From a checkpoint of a small transformer trained on Wikipedia.
Training: a variant of SOAP for these matrices, 6843 steps.
Each number is 128 + 32 x the weight over its row's rms, rounded and kept within 0 to 255. Layers, rows and columns count from 0. Numbers have three digits each. The size before them is the row's rms in percent of the matrix's.

# gate: layer 2 MLP gate, 704x256, rms 0.137, rows 114-131, columns 0-255
# up: layer 2 MLP up, 704x256, rms 0.138, rows 114-131, columns 0-255
# down: layer 2 MLP down (transposed), 704x256, rms 0.124, rows 114-131, columns 0-255
gate114 104:111147166186095163135133095106129138158185108133107184104115064102092111138102129121101153102112076147115121101083166132110117119061117070119146107135232123186151173105153169086126149120119167121131138092126134178145167106115162210127137158145083142118175152134119104134142085063156071120158196129127120074023098101142061068167129111090139143100208115139115150112150168093109122164127135096170103094127118151111101128134073141151112091160109107153087149128104126102165089145134150103117148153120165135101095130090147099154137117126091152154127182135125099151114113012152163085109143120121125104129055135129075128122093146149143111075121119128123148138131116160131148113152102081152108114198097107204121171100127130097113130135095137183092148071033095100146147115092156
up114 104:131137175181110114136116157146111163140158129124118099179091108047169134160133070116161116099079139173156137076124092090137177171104150125146140113179083090122073157130083080183130147114161182111124118124102102113187119090144089161132075111136142129192146072082108205117118083111152152118125148146116101162104138154142194140151143088108105133124059134127072158124181123148181101112118120136106116135041095079201108095082173141084128119096086142112043140170100100111112192067147129159088118136056161167171133114133136105134161111121093104131133067205148112102094139128141155147167155149160136119133152120152125155140072132084142174120091188136139133118150131110089132147124111126195130176078105115213159099158107113105140110126141174130138054145169117118136107151138132
down114 101:093131102131151159110120131145128126181143109110163103115123177105177157160135155097108135175069137127050192103146091084135185213076117139148099139137139104102137102119126069127143101144074119169187170142161150133138189094120155058091136111118145141160104143134181099139062096136146157137098118089112133107168166131122146172151125138169146117150134113086196111168168130040143114169108099147129158157141097143138102122130130183155119152161092083106141177105124123130113103137145121167171134086106169152174122138128106153140159104106092050131094129127164180124128110130124115167109081125121127134181182210136170105119081133100136143115110135111118148140159099046134137207105137096159148117084130130094111131139189087215098090152107115131143150068123120226173108066165178
gate115 099:131126144216082103117103128136118070168109154108153171133122142060147102133177112140103118122122059086139124145115144167172113100102153165142098167136110151100120132132143107160143045083207132106131144097088122094136157141081132092128115120146100106142158166157169175079141117129104101152177135142133063103124134172090096132119110135199099148096067083099115056220116128056144124117129162107141080109103084118122122144113123157139120146156159062069111198108151154171122130129157077103116135126118138104156138024176090148154150134195130132164156156136130160171172109133167120113116118115109075179100133085130142162194094066169191128114117151162136156137165198149119149096112129094184106130055073156140130133135175128092139103145133121198113139121095118142132117141137154
up115 095:092112126148178144079141070137077167066118136152076148164113086184145168143134088146142130203129136125106103110094099088104150079148129176127099162147117110107173146147093091102084177149120197099141130152109108115110103144112090146054121109039148145115075130102120147119187125152077152208112093137119189096119092113118146109131129103121126081118167163142158118103160194148120080112133126072062179100160139141166196134127126145098109173104138115191119159146099112197170189155145116096144154155132084091140117171109124079164101118101094163162152134158132079081108164113147189067155206134081114118105170160078133153125146098141078113149154136141162098155135136140175085139171086155155113123100100170151127093146080169138081111209124122130105143131123115138135083160138133
down115 098:128127149147127127102119057132094148124171163153128112160104109084136120128080132126111083138101123113154148093121118103051118111112141080126131120140129048122113124127148159140144114125090091201178127103121191075128187144172128120100084084084134155089175173189156171130145140126143130152103110178145131124127192142086158134151119141072143197153095142106123098155104118070088122159122135184102132076128184134199133151103094178129191152073125146172116136142090152133111121127141111113113094163095138121111114087173122108127031130128084109143105103172176185128086152139159188132143162145098162128148130050096181081188191095114095121088121139140105163113206168113185092114139161145110078128082161076100116123135102129134118120075077175099148176066137158125183092106125125
gate116 091:121116100113148115114100186092141173140112090093136085116115088125140117156114035129104060120067130107150132141163123118149118144085112191097122155119133096109101133138125120092117107155206077090069125186140120117149104131159106144118111097146118107108156145174123134112135128088079115153103117126192126123162124144118132150085128125163085086109042115120137161117144138083108158097092091147078066139080116124136096091129114101144132095101078120087184147192105170096111117088153100124115140139147105152207196097129236155104091123113120181165126108097127110098182166142102073120118159143143163138070112131122116123026111157184153174169091129163088100154124142128115122175090090113149161153114095125146126173164059166128140117067156186141091170174139119181155102102097177
up116 096:175113095170140074074103150182164139119177064144085222139211131209099129123123119138115157181154080124081166147157127126140108089135078136129086134192185112123116114125126174026127117122155070129054199133145118105090151139082093119111128107079128149068116149104088103108156072080114112121111133115174131168122135141126092059192149095125174115139128099170164152160134160123140175129135146136109159119185086146128153103127121122094121092089120120059161149143137177122131122153100146159151168140162115164148145131166137184140152151119037109138130115133159097085131166158166099105144154113115133128056107141150103138093135085138105084160111080138115109142114175170123110156123116132135099221137105168166160083103115153117090148085158132193140136144126129148179134128134146
down116 099:190139083137161170080228133153134164063163110125083149159182136122094147145126131136050169134138127087192111125180151104111153096138140109080108090114170195117196110129108088111081106052181131190097162096103143104136139133137161165141143143154160106095117190062130125164131109183148132118057128100131099115104116164094160139166120201150161089154156052108130118166121120157164172162093172182158113145156099096126115120131116102065101056112177124163162141123117096117132113142149130134174172121135110091109106135118083114153118101162116134149112161155078144116169147121158126129195064168088117104089171165183135123118116112131104148103115081146119134146128136125136116103176085183126107175105183155168097097136087145101137115134109084159075121104130095075101068115138117
gate117 095:094114108216141154127064137118112146106137148100068138119085125094132133020112139104112158080139068074137112153145099173169118131125144186090126199129153118125079090136117132097148057177167083068088154158161157124121113151135151133130129085162175115154103139134099098127094125133086061123195177160122129082101108178088090095102163151116164143077118122149133130102170120118121099157092083087141154084139119179076147119200134146168197101133169176118146113168110062125163118120132108155127082135128143166143165144088120121083147147177144184134125108121191138118131153127107066144222085168112148111114099177122137138103148176132148104137085118148135160117157162132126126161104180210093159154111183138128118155109110111079173090149153143110112170126125164102101173136120116
up117 097:138143094155102136128124107125118155135173037147129074126132097148131117080074124092178126116201148113191117130147094141145089086136185144136159092114153116151129163132140096150171103121152143153098154152138125144152146159148135079133048148154159165091133148113109151146176111148126177094158120164126159124119186117131104140117148133136215144161134186161192156130162148061141130110077115088179167149105135156135150060118108145108174094128231103093112056131138103086175082109129072124126154121095194118079112137130094100094145165171113179136183172188135164091075151126165118073152117097065157134188161152091139100119143140117146135152051139080092108092141150127162161111127146128045163126131081181111151132126124166099156092132126125062072141105151139130141145123122135
down117 103:152170118136149121087201166162120151111179116137046166105118118194120126101139147146133170086194172104198035134104073166094119156129150061100167184094136132104123095146131104152183140124096097164118108139140137144148145158143113170104116103084135163155142113108191109176167145103113182081125199119097110097129187154111127187141149140095197131090133148135157122155170118090179164139110162072142166137089156144104103133111111148083121146123171111091140094140133086131213117088139164118154040124134109161106139098146115090066112123095096101167102114104105102099115191150130137109109178161094091097164164111052124139163158167103091149143129115077096156155125139134157084113139135142141148072101142145081157102122065131137123136114132153110073151158075128164190089134121120
gate118 100:122107153128102178126106065138175159150151082140122116158128132103087126091124137160074045118156151092134150138101146129158144183118137085126151124128142147166151117142169168089095115080113194160129184173140106089162089161094168172172130172134184166111147151082103105128137058121142186108190123113112091135133181122086136111096113117117121111165079123082146147164120131141159176116176121067168119127142128124157078138115145140173147128103151117161189180091157133100139159164162180152111158158132169121117169094155174093067085105105154106089097158155118091167133138140174057160118135143075144132095142155110125184161089135135190098056174148079098127152121154142125097092125073150120110123098080234135127123091128168108057136103127102141122181109200149151120115156190153
up118 100:074092110153155184097100124089190132097095150180130110105111139132138196060134139136143117156178143117135117099076122115149151188103182169158155141123130129034147170185100135177118109107090119110218132103124153101167116199105165127160131125140088097130154093134145156086149115147140165105102119147124158089177152121142103099158084135094103101213151100065153099156140077183096115150184131150141101143096163162101151171070061132144100064073128095160194127141179131133091161164116154164120164132166098127094152101167157142132175088115120102152151114146174080144139141173097080141096060102144094133129183127117103106159120115142182155082137152140087121125105143111165104134160110134120103141131154112198143157122141128149111105134156195114137157140139127069105177097150206
down118 099:076079160059120181201116154105102142122114142143070120128119087136116131097115150103167137165177130114158138130149111125126146217135155118158075096099103018142102093154104111079139035093087106167044120117155154102139145160104150125166089132129190134115164127133091148118138069145134096172125159150108147112113140106115182184140098145119084109079146157099167106116130168171140189097140124093165217140124074121128106135156154120147140109158186091140116144130120105118156161160198100124149091124160159126082081102183128162147081108115087070109098145080107084120095092159127090179095071125054155108108148173128150111159117130094155155122164111144124142120138148118103115134078104135138091090135168186148099142154114192068139121109143090174098158101157147082120118123112096
gate119 099:152155144143144177126166202175114155154128168176092203126148173167105115141064044129134120104155110113124139106126129054143116123182131083111161135131167102108060085172139109149150141118139155169165161125155133150159096149171074135145108151157087122106118089160082104128132053070106162068115089108135121101157147169149143084116138163123192154109181117149088082141140176176138124111171080153146059116124129100115120162114123142164149103052088092120095127098145165140126067136159093175152124096076071140076138059126171105120107089086127139076163161170150126125138121112110092038105137104163117149093157128153163091159079130070163161097158093108131138133063115152131117130149123141122075136130120102079124167145106188088128098122117090138115190148131143162067155136147118
up119 098:087132153097108093151106137117071138156126127121197090104198165157138106168143127157108135104130107127173110151141115115116135138111175120109183135128136124158183145104137041173126170072110100164169127111171166121146090141175113155116086148125113160111103135101132130136157091107141148052156151182088113085137141162079111141124110157158241101170125126127159121162143169158160122115121098136159100067083101084099118132161097132128177131129117116028110155224150148136118064085167092140117138078075143143107155120088127105179122101132118102096143130103133042126129115073083119136123110121116147172114159109090138123097154159126117156121148137086148142187142114093126117130147103134116057089082114126077153153147047117130130122087084160072187165138166173201084115088169122
down119 097:155101156082121057130155134139108145144079168139127068102177137088170124092173102133143170078147099128120101110188120078194080140121157105091163116125094134095176167087172063152176152162146181162087140093166134122115077122135153119118121135146126163096135130118130144133137084118117090051171157091121138093124134177178134086140124128151126175170165084127102058164170168092113149147093146131131142130129110128188097098130119105053072118056126149126070098144160174157119059130156156152112109103133117164058136112076162139166081083138126122078118123163110123127134137118134100148164097187141128091152110095185193124168132089144101181106055119129118124107100120115121068126130147183152085071116098092142179117115158069139178162183144089075124127141156127121117156074142159
gate120 115:080132153104202169171070136182169126042122128131135153141102123154134150129093093187113147150133159200141140137159093154079184174083161114190108114121185063133111061183101175147130094153098136091115121096090121148126139167109097159078137158136134144160153144098142114126123090092148093139110138102134148110120123097196079124130129049136109116152170091132128150164120158134157105167142149122083162071081124102119148165124076124128194100142148122147204145112073148200122132143129152138133100141158089042188080098119073153105129097118074107176128138170159067156109128089123137101095122111133112185143095100142161124121088172123136115168131168126085109111159162128119120125138110141137119149136151144116159112134156137110173185145206125168115108121078139198204108106086175
up120 104:113100160160094184137125128166103107138094117121105100124132124102146118105114122161127147118107132147138156129137110091103089146169182087114116124168042158109165117147107148140113127118154113145105141132171193112144119114169122135107153089134191126153100150142084110094098139113157100125097183107171125124128070149163159150153091066158191161131172031122165062179150123101171071180114153117137132090128100160194191117105120150122149139178143084095145115117169142100145084133112132132114111108093060169130144088162130168094130122113112089148105143117131107124109146156159172104203095103141115144106121063153171069110122167163050112187147085186162098165143135131093109122099117070138177145122119098104109141156134079097137195125096131113230063173085158179191132107147067
down120 101:095145110135109167079101168150112141134134181113129096062096148141103199101128138173057172188132125125116132140135101186090149141131103130133180146140158093107155142132164163126104122146069150127140145175164160090129145065125182130153091128141080140092166119187119176109101125147102087108147148140104098090157172170104132132116169124083056117201131115112103153149182149086162146191146124113109144133056149175096130075048139077104148147130141106113093076186122127106163078109121115091161168070144156124082110182150136077070082150164122134149134130110118189120122161142109143115070118108174107105137172141166200083122141119112190108043132131165093119149139125184149146148152136137149098114113117106123041150093087109171076120164090146155122167133119087093111122091150106
gate121 099:104191095145111093078146099135140111074112112127137162075133152160183070117072141190076076095166075191076176142145112136104096146123076159129157115101149125092152156157109125152136120142129156166123157112085107097164172159120157120118114094116073105135147107095123140137106144156120108102155156239145104154181155099126123129132150189108154127152085117149141120081155196089098156114127125091171146160115125106141111123100101131118105182124088114084084158087063141124106098172145169163107158095201130158134121145159131172135101106120121147133075161144139092148100148196153152157071185162194106102075115145099111113098162111139163175134103131031184131140075181149173141108148188124155154074180132140112122188093106159160082115112115172108158121086135120155113176143121121
up121 095:109154102105179131135168090153124117138113133076120110161129153103127082143111086099137119132144179126105138141055156142125123157160135094173131152132127160105156114125096110104130169096102105147129081121115195119066145109117052098125142132097104090173091140130187142106127140126157186123095153121108072141095181115145143188138095155173087097134111071146152120134134138150086072102114168175111099103158172115115165076101143156166086134168156107120103046130051152166160116141057147125171081142094206169187145043184110163166134079131090151079120110190114129206171149135035127113161145118161101134093133146113131133130126122122153201128083148070164117121089087141108148110164124086111117122159073086152101119105098133107107138154135230111155130108157155101127124106124146
down121 102:141128085118130110116101067117140115152124116148064138172145117123136106127198108100142077125100127126112083143084152162085126110151121102165145115140084137107109127162110135177105146211156170101049182097133098119110096122114168165120106113146144082129173160146138134168133116200189158178202104185108120109109133128140164160157110161172171126175172162107134047164141079170074123174169107168144151122166163045126138124123150113065106127145121146077116146165177177147091059151052087090139165124123103129127138139147125174115157167125090143154099125108139167145126163130120143219155138141111126140134180124174118136150150095082151109099169121109078120115141110080149121142070161087075197098149135116179203119132105128136115100157143124141139130140163100119187095159135054
gate122 097:158106167179136141084151089045157155114149156148154121089083131106092126153148153097144091168173129151073152121094157141104153112102119109119092172084110126103092114174166119141139104179128121125111139110108161129115118115174136130205173123129175129128151092125141194156137144153195119115091212098117133146147071106080107080143147171109031124108181142174092070085115133140135162160183124150135074107160129123125103091086140179099087100109151096165124151148110091148117105159129146206146157183122038119118184140125122086147125124126150118058134133160171167107104159091106152067118083163186131079093100116139093114125125076042198135143118156105148126128112160146112179124143096154066110094140130109161116138170163147134151152168080099108113103134134178097138158069112144
up122 098:122108112112149215148137134157081137115084116155128087143167082135148157073077129171158155137118116117171075081128057098136131170068157139153203097159110127125135166111142158133140143117173117100113078114086111141174114149070138105133144098113119094144120097064127134144136099140130154127171127160120096105136171172162172167111119050094166098129160096129145158151145108092135125116116184149104131181058135043117136158202105181176160139126083052181139152109185113130139128125094124064149091048170140155141084107146132099084151123137128135162146086121152128136146086124152205148146165127052073121083146144093140096104112156185121115092095126107083073109144072108125132099147140161142180140080119139071094111109120092108129109083116112146127091184135059097119108147146129
down122 098:107230128119162162169161105107108089130041111095133119128107109099148131097184104115140134155105128131094110160138108131150090108141130086101134141135090159130123155106125122171189108130145154080140124074174136104113107122129164112174115085149085104093127215115146140177122134136118159131140212140114158160138154187142103142077065155159092137102142158067074153133146126133125083140141154183127127097088124094155145142158130107146074134168151170135132132182112137184123152114140138136194082092116141186171146147133065144073122126148059127101099133163137142186136146192200169165118135165144106205099123113143087110135124179090113115144101246122110104108115112175142139081122144153137170170129132180088111174103141085140187132108067130075079145120139148111132079162115103
gate123 098:082130087143166152113107169149173123158121131114175117098116065093143120093150133073131173123125094121087084135154040183124115087113162119148112118174087168180143109093104147194114126107116132101108153154126105113105109165155164128107113146179143089160168119128117059129125076117082121154109102068156193100111104196110097127119116147132129118136116141109184112165176137139094088192102129151078106088165137094175134129104130107083154132123108120102127172173101151172160073136135144170141065089074096112127124022117147136119105200155137145182111135154114054175092135092116187118127102117104156118137109096149147120132145084063199130183177133072068142108147075130141090098133178202103133074116147095188124160141094130156112104128110087079107144160104108132108119118112126
up123 100:146120141151120174136198058152142125122168155069126152080172128155076043118154103136113134100136156119095131109084111139091118081150103107123107196164140173141154093154131094102140132090144107113098143093141110099117089115179094141103117112055100115081133128146115111066159077091121136146122056071132146083089075095136116110123131097143092135196099116172103125120135137155176129156131157097179157128112116174150135181136101144139070127139122124128069064095094136113151162146081167173131122201160161105118148164080108162165127161149142175057084102116112131116106146142120104077109154113098191156128113090131209124128107133075101149153079183118191076069174145132133146141127145093135170103092101119131122133117132150164092148117062148132120160137106146096137177066047186
down123 102:132075169077141123138156156115136100073102156123161142138134138125061154206140164117162144167140121099121143130077135100132098098129168115132036097101117106216103104122199137156155099129098104119143093093128187137118180190133189135106096130129119105129120161166174109069108129084123118190142104156102141126070125127139153079107095120073086141162118134102157087159099132141143164097113171107152182159115111089138163128141131114064110149154128103081122130124148079078063166142132138146155127076158106089083155136117184118074095092095224096099128118118089146187133129081108093148096110104120091117102178109135134165079164129079088179130111128153142134095135140101148115141097066103097111132139071121126141098091162174103065068107186098149139148072094109092150075171125097
gate124 108:140171166120155162115116125113132077149164136142082139140205149150141121096163107142212063108199120089165161108145082122118088098134060154143133132157144143131152082151081118160162173090120158119104124106137157103099095129143084137100098163145098081096154107128128130207107127094093133113108110138103123168120130140118116142141154131103121135133108082103108112172123132123083130130145077166091144081091125107116180073146112095141088178138159135120162077110111096102140149146094123157096208158065111100150155079148077103152164105095126137129092215157106152174122149181161102059124138082130164163088165189096148086100140164163106183169132151163147182122099133103154084127092166175158090147076096136185082129121124134085112120101172123026124151101092141103224117127143123
up124 105:082107142138114133223222151124183119172097095150140094108061188126192090138165136126182049088092151141129113112119139106171119115147086205132120166097153125101061123095106108127118111106109093091215120133111153102133160142094155083086158151133127143166101104121090162123205100111094177164096098136119194131110109133074140113114122132177124116123136112101147129190059154183117126126163106110120147138140162142129117124127113093091083112122176090099121104070163118079055074103100096162160200115070124092143128138147117074140114086134149091116088090138188126077145155151124156141138147129129138125131116145106094188139166108124096148147137138086172108088092123171145088103179148108148092093104099125190113112110107071146122113156133046118123151128146130149139114065121139
down124 101:188083055157083156156139131110126151099080201015150092097133100161139115175114146148165158043105097145149070046140113091124170152142142135146162150140166111117137084128127107171105081103143165086149102197124124153132100089137165156109136134129133085129107129098116078057137156127124098103120128170153114130135121176132119121102132084129137119075143142120084107193131111166110138124128109110127132143085099111119121090102052125131063151150168098110143180158102190128192162152084147125096131134128096151086112120131112066130109152066142153144183135132102112159083107098097152103139179141116145107112126153119113132099163161138124195141101161071117204128077083153131119149152192158155127158182119114165156106072103110101140125174150153049068127175114134139161078166115116
gate125 099:151167155127145132131134152119183178102180130117096151125112092127129080162089111072147136140148132083133098111158138084104107132132159145090178179172065151131119177168093144164121139160093069076095091179125104151107148141156142141098154162153177131111118117075128168085097111109135128113126117112129143210149152080020107148133057165104197151151126070135127160168188099029133135098128153108139142103117134095126156129176159144160166100144110099194155097148109100097046133113093126139090104135115146127138130060086152126121094196163101075157116108080134156141175130111125130166135072108088115153108089201150086121155121139177131108125158110069120144070127159109111142154132065143171113154083167090153157093141146158151112100086128095160140103121159109133132042121106134
up125 104:100098099133173085143086116152073106133109095123119196093051204174116172164125143099102185150128162166129137149133163141110135088151118145152077146124149131144132098105144102080194153200112147179113166156110098144077097107091138121108081173076142107148071159180190083120136207169145101109146114114124126107174128117155158127104102149116131127145077117150153178142111170164117143183151131113159053062172124146103077106166106127105115156090192195104130120095079098111193121139155105162170125177085128089149108129090067083117132143111112209116134165189100119135128165154104132115134141139192135123125182078150112137137129103147100118063124150106098111148100147090116136155151155132121115129125064128108093154118139098091097135070113181131089158119129148106101152094108213
down125 102:160185095153124171142163121109107118186092083136146049179186184140146104158167152080107111141126160130142126166105107177136141097145169128160089129102126172138130120074170119145147171142169094135146047115147070155136127139130155105138101100120100075144163152137127116135172131116119175121145147101207111144150153129115120158134121131109169139109131063093123067129098046083030142130161142107089131155158114115180095152153129153194196156149185165140173126110085048141177099178130130099107143119124132164080155097125152144120170098140145101145118096120074103076146077164146118143126096173158111126131149132084173089112123109137131090110121160077120130061142117103151116158146151133214171090151111163139062142131127104126113128141072147152140101149132114119228148140201124
gate126 113:091124179108115146121131146142118159130080103166132187121167123094127072111111105117138130123151116036131124119170085137099128120161091151186131135103098103134142074108140148060151168107102160181086151071088084137104147114150164177120162131120120104125133202105128052110140187179128087109179054121088117108110077133067155109099112142097113135118106118130157097110103172092112141170124105045111140183146140150108151179147108120087102119062087130113170094142150156098028141119102104175149125157108107097131055085106126100137102075108097166117125155118092170127193098177159086090067099096127116122151191050072126125114105117122143138126111160135149096168128185076120105135140082140126201134156160130163119154076093167106095127114099095134113097147129109104100100141137087
up126 106:151070079190144108112134112121164032124153133079145154092150092098091167140160154158117147152089134147081125130099078231106115124122131159174172082062143082111118123161170156166116136161143173070142162144119141144126140147177078150069116094182134132125171154136154073165102107149066146123126143120102121146148192128104163065124119109147120176118121090112191098141147150144175119125090180174116121141113130191128123165106133158128125078120170109175142218169069155158168110122094196149115083106123124123134120140100214131107200099060069100198125131087119113167116139139169128166118106149096116063137146161165126152155141160159116156131136113154125129123143084134103067129112089178142177112143101134105161096131140094134119071119134122120151120157125130146129167118071112
down126 105:160146122090141104069095116156070117142123080112144116071112132211133138103123152060110167155124119106134127149115131161072154142066149121098193087160137175087110148171134141185128136123165098162089160106163160104119196183082163126098119172200126100150138083078093131179157137088127104149094148122125098141116159119180167144195126102089182138062096154179222131122120164143093165115127114129104144087106107046079122075142083162122091155090225138121157119167190105118099042087124148108153154152125147088129098082154136106143119122153165130101172107107107123147153145163138156129138121141138157123114115117163122128173151169142130099088100130170128137121089117155099082125132086094119065099129139075165165094157130182125113101144148116181113126124079082094148113090143115
gate127 107:119129150116120148149112192126145121057190119136160127142130119126147170067090142122124095108165125192136110121144098126151100061107150139128129079164090166074144122095183160106103182111165132135169152151113132156188162117143123171133148160120108113077144108145164073158123125083084094092123110110135086161143083047114114100124175114167118164089149163126157147168097152043117172135041148100169160123155120118144150148157099161159161153114135134118099139106145129148167115161152119095176114121170203137185119101076160113173113133194148114199060117086110080077114125191076075166142160152170127121140159090076089190079154166147135095147158150172119100135143167131178168158159094139122091128120137114104119114154133174130157142062129106117082195158173161128155110131091142
up127 097:089150107108208188146107151169156207046104111105114131101171195142097112118173102178118119145128119102147157177152171097181140162146162111160111106092120136159130135190120110131138117095139074124152143109112155154136089191103118103134122132097108118150116218094154123136124147157137104164253091152067142094179189123098125108095192119146116140148062167159078109122188116139103144084165170116101139118118131072152127128160111118116169081123123112147088164157168097122156112118113122210117114111117132153105143129156136084068188085137088169112109095134134164132122178106147165090104105152150145149176091113153074108156195121139108138143159139123123080101132130127208084151148119126130129112170070119116103131135097151125122096098115170141152101096157148030146099137146126
down127 097:119112119140164123031139102086101126139152172124088145152148155168160157071137138131109086131126144168154127094227140142171116174121143087145128084123137132217141139140117119135130159130124152106158115076076080134137096085091158152089131143170138160097080144133170114152104094135132098190086072106116165093124116078124125178132055093110135135157141096142131125123155120201127121152156106099097144090098157135155127148095146039130142114155115084158105134105164080115153185162116119124085159104113150187059094097126130123164157121104156133135125169141064082101180106060116136136107102077118087148145117129117123135136119086112111125095144167122131095130095129102158158142030147114091144195108113163159068150139185177134150101086080110112186093142040080118192152140106149
gate128 102:111161142146084098065141060097115178170103135092129085124149157095100106068113086150078138136086134204120139086130115075158111121096136125126134106095135148118168093163127115093095156080118105191242115131076073099146146122140144123110138119130116119163127165103193075067133165176098152148077132154120073074115150122105067119137168100106114140113120201147146134156143155131126155108052111131135122182092086141126126116120102169099050141135109189145122101102120127150133136175056148120120089135103117155114077159034092102139163089125102157099089102134120129129129119118171131136152177094178156106144145184132163197116087143099185082110112208099101138143097108135152162133117125100137139103131133144102154091087097120154100190175169126161088126092146100153121101094091102
up128 104:166095082137153110128123137141141089124102101165160104151093141121093161154112123091093110124155163141186101108123117153164135157178122124122110087059203147115105139197101133139145089167119167047132122127122128177141158105163160102041135128092109172098137127078111153157167122156137109122155133152167149068170122126107089093177166122135103089050114128059130113183156117124135187142087164157130181154156083176135149211157098155124093097100151086135152144102030133159159063123154141099129157144162146145182141146154153179147065111156138093112073123154085165118086157125102147137092162149122182064152155134137144163132169118077112149132098134158113211174118148116121118193098175117158148121169081104111143166151108098096149170138073154130157074132102138136137151164133112
down128 103:099060118150186079121134108124197119071145125165132088093128171160174081079115143100119151064107099131099105194089154108138178148143124084172164108153104159088063151116089146111145098120144102127129134123153127143130150126168169158152074132137104137108119087126181144077147123126178137057187146160195132119136116162123138125168131127086148194153138092156097137192143131140039156161134126112083121141173158132101192095168152080129116068121136129138187088143098121141129101101123175136108171121122119129145127165104159179161130149119133080189122084054113104099074139117163150158130208088102195147069117142085150151194157150129162138130159130115160155169102145111154145074129074117150086124115106058194146131138121087148114154102139057134146154106114151085122124135150108
gate129 098:120119146132102107133150111149172095153138211087105117224145128085165110127157089161117168108061149071115219159133152157136117135135103101174179087145121120139112115112143101157125140095085107088146147131145109123096170145119115136056128091135048186175120150158175111116147137133090144071075134138137057171099170124124109123167136139080135154127085128100142156125146060148046129094091129170186083164137120126142116146133119104148118088138137125119135098148099110189151089153110088202092108162114201140136089095154132143113146147072086184145097135119107199133120184151149125164166138088097104155160182140118090116119089144162149138116070158167169094144124054091152062114158154124169098085121124142120121168110112146122111168105158089090159170121142096094173120083167105
up129 101:112157057102125128125155065118086109119112134122199113110137136109115167110096172108149078130162152141151067138126081124129057134152112122119086156112140124073126144148110174143156135116143159122091100152089205122136059127042151162159092133193153114114130112104045138155144183120150160133114112046142153096118148149097132144133068074120136124089137119121080135111158223150185191166139149097118097087177104123147179137139132120143119136143135081091143166115144185105159070077113145109182124117180069122160202156069139101134119149110133122160142112124150111127171098187118087130089170130147145116123132068138161126164136062129117130121165145098080103170138162165143078131111104070134103146102210143150128113161118132127147114164088135121138059125137207107109101126078122
down129 096:125128101125142142134095167106155129144044103126134107110084150097118113102148110171149073104153216128151069101141119112143135074127098078122194153100135149172123095103189124143167163111117118146125083116142109177125213141092124147143126164103169050127134148151132110109071213095166073112167077135113080164096161072136169130161103163123169151163199142109110124112091144114119139170127194091123149171108164161106128114140150133172143151102145141095104156180140190097084094193156102143137095133087132139123179118093088100104123120141087073115165109161149147130103114146119138136181099151092090114140156127134149114130090142123122152149154098139121151137147133138072119151163070083112151144095189094210113119148093111111156194181045130052171089117121158143165137119173163
gate130 099:149089138135132116151095122117117108108127134116192164115202131156175180119101163064108029120122108069151131114131145156106145099130167100162112115036052091082131108087102189113094138115160116127127151139159135128170160080138146096111156113120107135122127124107067139111135114188142094148128177136147117192162120145153095095059155121121125095072126145122120143129118143134130176149191070091168086134154208112152083127155094159161116162089159144134190071127146177071130114124136154072115118183064090145076159142082122065068109062132172133128094098076139150144175123113163123100236142137122153125125138093147118103116089133109123124120140122118104156125071155137150109194167118157127066134092113123158142168153103108143137158128099147084130153133135166160067124126113081
up130 093:130069091128169169109086145124109140130119108109169134131214109180201126203115133087103105123090123082114164113139126136108140062162108145202124137087082112132100112106133197152135091157118094095067140137124120170136176093120148168118138175109128144084105142184068131140150150165119123128142156166135162189109148169113087112129174091114149129071109094143112110107195106133104136084157137081112132143114179094094126125149149158165182150158141116119096115102135146087096128124207121097143114138153125165040181143115174031110132117115134095207155120135148197179170087099167155136164143169166155162132184121138118126146133138047119134148131130115050135121116159192096135140155161139105098139151101109131097133172111119148133111185210117101131133101127155119086105087163133
down130 098:094158132181120132153097107137126112128169142159133147098147174115158147121133125147181153096115144197138102134174110152149113111077140136203140162090135083120205094109183148130149147122100156125139132149206124108113101141137163148124128124125110118174148141178238096154193170066128150047146212070138165077106071105150126117100063148155083142150128123164141111107144118099165118152151128094112130146073136102140093090162127104076104154086127087089114111126144125073080149118187201157170080101077110129122110159160167194100099128129115081160109140101175100097104153094131170080164117116186136153071177135107147111130093141136087123148129126113165150128146130075133180139177163142048135136157127138119116133098093105110160181129083097153177097118132074097130130094099163
gate131 096:151127141178116036121076117180051111112148117139123147128119116080112138098122126153168185116151107160141148143082141172111108173177077151131099145131096142196171156076101062101182120116135107143133190126150159087122100112182147127156075149107153170141104117127141122111147123106161147138138116117050137184091198142166141148121132125174190101138168099093121133129154114171151119127135094161147125117179112146067132135137118182154125182158083164141132105169167134078085139120197066134123121128119164100090121173155152100117135136099128160159112147092165120130096126150091142113184111124119076147099093091131140192074127165172105074219109117132151141130077176072199155125140092098150113114123143103115164097082112227198089085155163128142120162139100119110120121111171135
up131 100:069101151123138081126105127159134147130124126130134126130106185043079169151115107163101192150137128113181110078164060158093140113095149050158153114089101129101084105105122073161142132136120176187107077095103097154152139104154122088130141126055131068137099162165090117126065084143124171075132116104141132165148131152079162116075167120181171129159170100174149103090100113109101151138145117110125173149145132170133177130100114164117099034106100118128151143118143128146140145163143224089184158149165121056114107078146108170171057137152146186112160065101160120132196134164131162154106173093120137067164123128111156129134093148162083140135126174147137109096154198136105154125084145099120112120117142136178143129116196108153149133125149163132111083122130092120125071130133070
down131 097:136157153135120058097123073161161155114112143123122118145093095173159132099168108090106084141090146140100165176068056123121056100130134120136138121146161111132091099102162164130176064208149102142168172116147102112133159197126123146085133067104167157144116120110168043110162128078186108130113156106082132153172142152098073118082122178139112128130138078146108128108199105154167107127110139072154134169125131132080128110134104140117125132166101125145167107097091117136122115145137108106103210144103054139084073127176152112151126137167100182075154049128118146173174097150165110160065118116086132169155078148131175130144143063138141137149156155130079105109164120137120156083070166154069136160161182103120168172134163100141124114118082062142131154111124147154114095198118127